config.toml
d_mlp = 576
norm_eps = 1e-05
rope_base = 10000.0
rope_fraction = 1.0
init = "uniform"
init_std_down = 0.0477
weight_decay = 0.0
Each number is 500 + 50 x the weight over its row's rms, rounded and kept within 0 to 999. Layers, rows and columns count from 0. Numbers have three digits each. The size before them is the row's rms in percent of the matrix's.

# layer 4 MLP gate, 576x224, rms 0.0476, rows 488-575, columns 168-223
099:537434531499431434539443521593550511482494564501609535443582471456487449492498518438450461463517519495480450497508487480488479542455485485476507427522571527438504566492
104:639598425490531485494550497478430423457465500599519481497503514480500456571488578510472427517524529464527579554479495536523464576583496568548492469485534416503528484527
095:559474467470380517439467549438492400563576489498470478504469491546479540498405577443489484490592485530510484415480515483459519473521503548485530437526435562469463564502
094:485532450556593538515513440406576479598542460492457550469482454579473470496501564534461515506469547501497580520433452451418537492554470510499442450508595519448497595594
102:616546489479570478475489575476452440479514498450451550502522517500415465632467557402432576479479418576496460522483455541578462486491470519602514457533442493410497526530
098:467427506555507534549382489533421489464386517431484521449623387512542526518436467503464439517553494412500453486523546471497510514505540451481459551494472497510528536514
100:498497584495532506539459434552552521515507487472501563417445481480418499503445581552439545544552598412534478603614523490433477508464399506529417433523555506615522477505
099:523438519473475592479426499472443415524453544430504459529493403576453487584433607537515594453396473456477521464479527517518436453575500462483561477476527520463584574499
098:545426514507457560537540457547572501435502525558539478501489429490542574470510533494485511391495451450543522492497543526504562468557536489426535417458508510496556623459
097:521460466450477591517490461534459464513561540572481425650554471542527553505523481434486491412430467514453472466498464436491532458465539544459503431476484500498438541505
093:454530451504527493501489533427571501561429479493526456504553519465429457624522577476469452483477551508531447486515529445475546499487473498572525518415522460551487462532
096:538528614531449454562448496486592510555539512558531433532505470529528530557447567461552492518429466553506520642520492516569509431584439477506505465439441526483544620416
099:479499492395508566455515454534418473479546489536515522481537447467430500509448459500503529528373509465486509579427428492461491493495538506492486458494515485532544535485
103:537504459519530519489438532465515502428473447484525505475487459642418502509516580571482494420476493504550558513514406446520602409533443431608525464496546545455476577433
103:536504497536424521564483580570528455519551447500420513494505544478504564440459459442507493496581554517455468500505556555522597488478561483585458466403365468557524545505
097:485467531451511536516433476452538467400488540532484509588578472473479439503466568517442513440640527512546570521407496456533508536532488503484484517489430495414530489430
107:607539514466548472441403515472520517460533505520584521396514458563497429429575531544503472475591451531495505539475417345446529406554478442504402508523484471446498536563
102:520530421507503473578464406470449475537517604526544564483432555444528562521542525487544585446433557545406438458564562434449494429532482497386496440404533535418499593609
110:475518558519462476506518456479441590490488483608521396491480481472503528497532490421554454510496528598416584574474533541544552404532492495435437515463519568663545558527
093:434461510476379475429438457482480425469614518470536614420545474568394494531481433467493460516475504573487613517514534426445646482499462558452444561569476426547488512543
107:472485441585490625569472443526557541563514442537503495488574517495475409574465454502494513477477537406546483444517448467443516432624543461512487473518478490534486506545
094:490551485543488423552441491625546454477478425508608544628416567466502545572493472516544585477522484516515535529483519441522568466545429495447527420513471446499576529409
095:536571481467438450600446569421489419457536523576525480434467593457541453467457477487639526453544490484562531523612547431462524527524505484542466512481525503445526496429
100:559543464438490552440468493447548529598428489436477470571456486518527469531492507521439475486390446497464422523501521559554528448487463475456469388492541458521552572461
112:547511572549585492560518459470528452438596577493481504502434551415475393546425555372433490557522448524610441510507563587501523479623455383608499503512410495512474534515
102:533483591485487524528516465567498568488539565486519506595439427513476557591463491559505526485471423607568454630480516419567497559505478554435459435558493503551471479457
092:516456577374496539549515503439531513428538465476516479454507463478518418507576541444425514529582510452421493541490489419381527454487480458464504423438421549497543464461
100:535498562476496470487513394489539531499483471540546534603596482497511514511507437530531603525496400502437492489453520475463632558503528386460514474481480574561535500430
099:495503601485472469629416407572431539551486416541411469514512478492572495569473482454491509550479501551534532500463510441450485452587500518497613552508553519503555489496
095:538441540520458444583460589382486498498485501529521450560494581505522440499515567520402383419430444526497478560511590440628494491453463560474554528463494548504522502529
103:492538476465573510446525454439545445423562449518525511456395541534470528530533511449484518478602514506615523544487470518562420480551485448497484536460488467499468612482
098:517458536506400624514489491431561524450435542481484466504486456567551452417544481443511477555405511488459503521453390489444495496503580459581437388504476463560435478482
101:511541529474469475565391480503430555524491573436505449477579497494526532492370484398551498505568490453432485525465486559469438421494557578542492502507535531484441502486
098:565434502437477425496467511387514479486517496517496434399529456508460466503569493522605443467449500470492459422456583463469556570551408442402529459552514539473373516518
107:534468478488514451612429457529584419424481428509520529513467541578589497518556478421518534468507484506513441488542550523512514479471462450445387355478517518577546505515
102:442525600498379529501431403572549446426553591492431554533445572453519525531414463413465400545567546538524429506502507526447538403476531454499525438577493446553551586548
098:490474403488478505535498479529518548450498477430559434554538440583574424491411523451497561538513460429437503494496584467482530439492467538479478542521519537513635484516
108:571537505503530486442446561571513498497490419541492506486467458574449519514562628527379523443406398479437415576462515595444477525533421507567512426509477387497483583502
105:483427517430505517590470562460586424520457490607594447520486477502528509541537491470510469506463534562534548447551598481499493640484427404463455476450406489551418501604
100:481436527456583514568484441530550548517573535453423367541407484532437531552422508518554511389403466403539442595501437504522550495486574435449466479531447465470412558525
105:513579504532531436564400511511407600453572568511481512486485546447465470573477528502485549542540554497517461491595546441591482527572518425463483450517464448525499549578
094:558560551425589487545433494545559446486557598517528477493481503411478493522537493453556436483454531451496572545469550539510448495566453444518415491505481550631458451481
099:474428500527498417546485517593458479505495446444523563510582490503536482530522600427544527586451526598508508509478507484568632602561415456542508425534531469442490444476
100:520407454526441606500411548421520478456510576509504562429532510542569562558495446402538561424554530522495505458484469432516532475451435508518430435514582440418438582484
100:482514540586485502588543487473414497463499409549466397537465598540479577545479522464478470491520592471499532600464389479566572517524499544460466392449601452464528538562
100:555516513539507655516483465513480498552537509564555570470547525559485550559555516548410499524472537500458464566554486453519497521524462432473531548458385464451473432503
090:523536531606360490585551440480532543451533449470541517639446526534459499515449520580461405403425533512476505515517577444494501471547520579580515496500509470525519449527
099:509475481486436448561468450515537473448506416466483467530450499554410492462482448448518420553533602438459570539463530471524556508493420463532392467517553553496547496461
102:541574475495454505469443502504495457542511467513538481577489495454525551462571465532464451476447459540482473525490529611458475428453488433384492389506503583497417498385
096:631543474418514462554464511531553501459514522512491457446544489559578509500440542449577495557432469505431426581484522453530473543606530473573500451501524510474421468506
099:538481517503440517546464453488408530526605526597550591497455445502486519469532485535547426434466552486535503510528511538469524382453511379490399440542497526530394572577
091:504523440479526475500504517540413521579524488623596566509571468484539472462489553514476411557468488540510510451594498520486503576464543519389501483442603573565513619524
111:419505412455539500516473442487489484415438474527550448527562547498559379530429476485432493475476489533480470569480506508520571536473457484470417501398535467482526512491
094:472534466497507522505466500500445575463484538505553465545611482466530521454444617431475559565435483613509448493499526538538556449503441524423551470500509460437467524484
092:432541596475520588539561472511460495551498492447590458568468501434458504531550462454405493494483625596504478513491639550501572521444506524420499481461578470563567547449
096:513490493465494469520500544510549476487470448538550377544481624490516527510598507499462430437577578522501490514510570539430514546514468582431466502462612485544435565513
098:533477553470483562508499434383446499551513560569383482460462492593469437538415469435500507545437485449493500538531447490596445500518474379441475516499428489458387557548
097:480635510534486536506541469447493574491399584557564543516538462512557495489503470448480537509519563539467536526434479493457505527445513446467417507547592565451550539509
105:503556428545532529509492517451570484419502430508493456482531549461496495507422510472516439493548522471439512493512594532526525525473543575454494435421496535500442590454
097:484507457512565457530484413463504522513471578441507444482540551480493468473467555451428462549420527498444512474503488543492482459467442622462495374498515516499490542467
104:545531550372543521476534532513475517525530533463481544450459476501527474481385519541522458527575656494527564508462550558471463451496463532481564460409519542527531536534
105:464461442421417532581530494534462520534496463479491543453520472529546383517509500499439532530499515452492511517622511468551515479523459471534526495529412436566584526444
096:535545501480524471468416489477503597462591573545558474549425511434434554467477383504495487457557528530545611470586489561640489512457526576529516515469552493395509608578
095:480520534503533510471371548446497536492474564579596470578544537580484558482507462489537453496505467600543517528563522465460576437451480486474462428409601440527508446478
106:471521470449435491551576412438592445461566452408480459508448461382451476535535467452442501535470529436482532590564382539528462394477594538532526464467437511581455518559
101:450489506639457668480418548515496537521547396514518477557525499525507526514486502455462490422449452494541586573590462508572581505463516506506578487480568396501515538504
098:482476509575395491538492479504558580521487496482457591416388548482558609485393580448444555575483511484470494511417472508534487564483523460521557482484547492516388503515
094:480540541567427433530407578562477450528614474530482515439472552529454380410474561474528525551473437523522510474463501521539522533475509521546561449503519412507529423568
095:555485498568446491497547561534463527531478492484496496488589516449423455470477466462627424446505461530528515600549589472438567543526531566504441484506528547536509562432
101:495560463470466473536483470487460543519440431476486471511550558441516517441454503569507475524510464471575437505486426554520582523504521611471538388408483521582573644515
094:504446537469519437568494554492550532531449554521428528563519476540430435502465557494423533462439501435493501539448488499559573508481449557447462443526467458482599508493
096:482456453403505514488490499482465538515538545544555503541487413495358479469488513440469475409487514500486434536573525550511441474543461478427448487496428493591506508508
099:505519399513536467632363408536438504462467520554559511463437512499515544540465565441511445551505461484505530470576501525458432594496461439524507508516405495443526459472
099:569535554496438473533536485526519436470391433464557588443535534465488477538544506464509480498538472500565555499504557530480537486532519527483484467416446404516476560492
109:540458508576530551440520504552504543439514538584483449556457504507592537494439580459451449511448443490500437540461517454402555506536558583488547428482458473549517567446
105:555500505510476475558468514412523565486458556590544453525488511464532523525419556557424409567473576533441454467570572499568504444534498553523518434496516537501429514505
104:571584448530563467468380529493485475505447553505426594621442530480494503528542513467467440514514573500565514676599526531542549526540426432572476486482479491445525563572
097:507576539466560568404444504570550565396512517479564486570500482478598546527552468537497582495537512573424562568527546562535506545604409489472511433469457443467641508488
094:561543513511489523497472518533526469516525496569538446591513409478453482517621514512526483581499446483548508442604447521535491488602445550482507406471525438464495499508
101:578573504406494570501485536504490447499518450542503385568523578526520494444498545562499510511570394531474476529515554476514533503513418510470486484311533532484496497488
096:570402522544345565491518554494495559531364506516455551437491452474450414451397532457469456608481439464517459497474469561473428430473534501503458530452557419577502502484
104:609494594478490562474553427534365535462517507522524505537457471489515445498461484496576410530466631431510502596386460429555500510525506544416477362474563545369525512417
089:511568510530561491411514446534452551530495501446577548604568388383431480561539561467456501502565498499482520545498494495501501492568489535492516536421483509495416525506
103:529526590455449524440568530541565572523500491543503442416453447533528475529425583513506535494479474442450488435488510539478556463511435452457438544459417506541483589514
093:498413537560474559531561484497480519491438496478486504526447448513422489446538568502522549475601586483400515547477534524508416302429442447419465489465556435519540477484
094:504467563441500437550489528400467498421479522476459471523395404476572471556466522539532545614553499522440512616468565576499540413557520480463526510480522503466503451535
095:453438498410459524547517446629509553460539505450577418517475430538385546506459564415462498587444480544482542456512419520546602551591506441559526413518502534480526420410
101:475481501501566505553538481517522456492493490495548561484469510454404410442423487519490459466386331470574449497519450630482503524473578478417506483439343535483506575539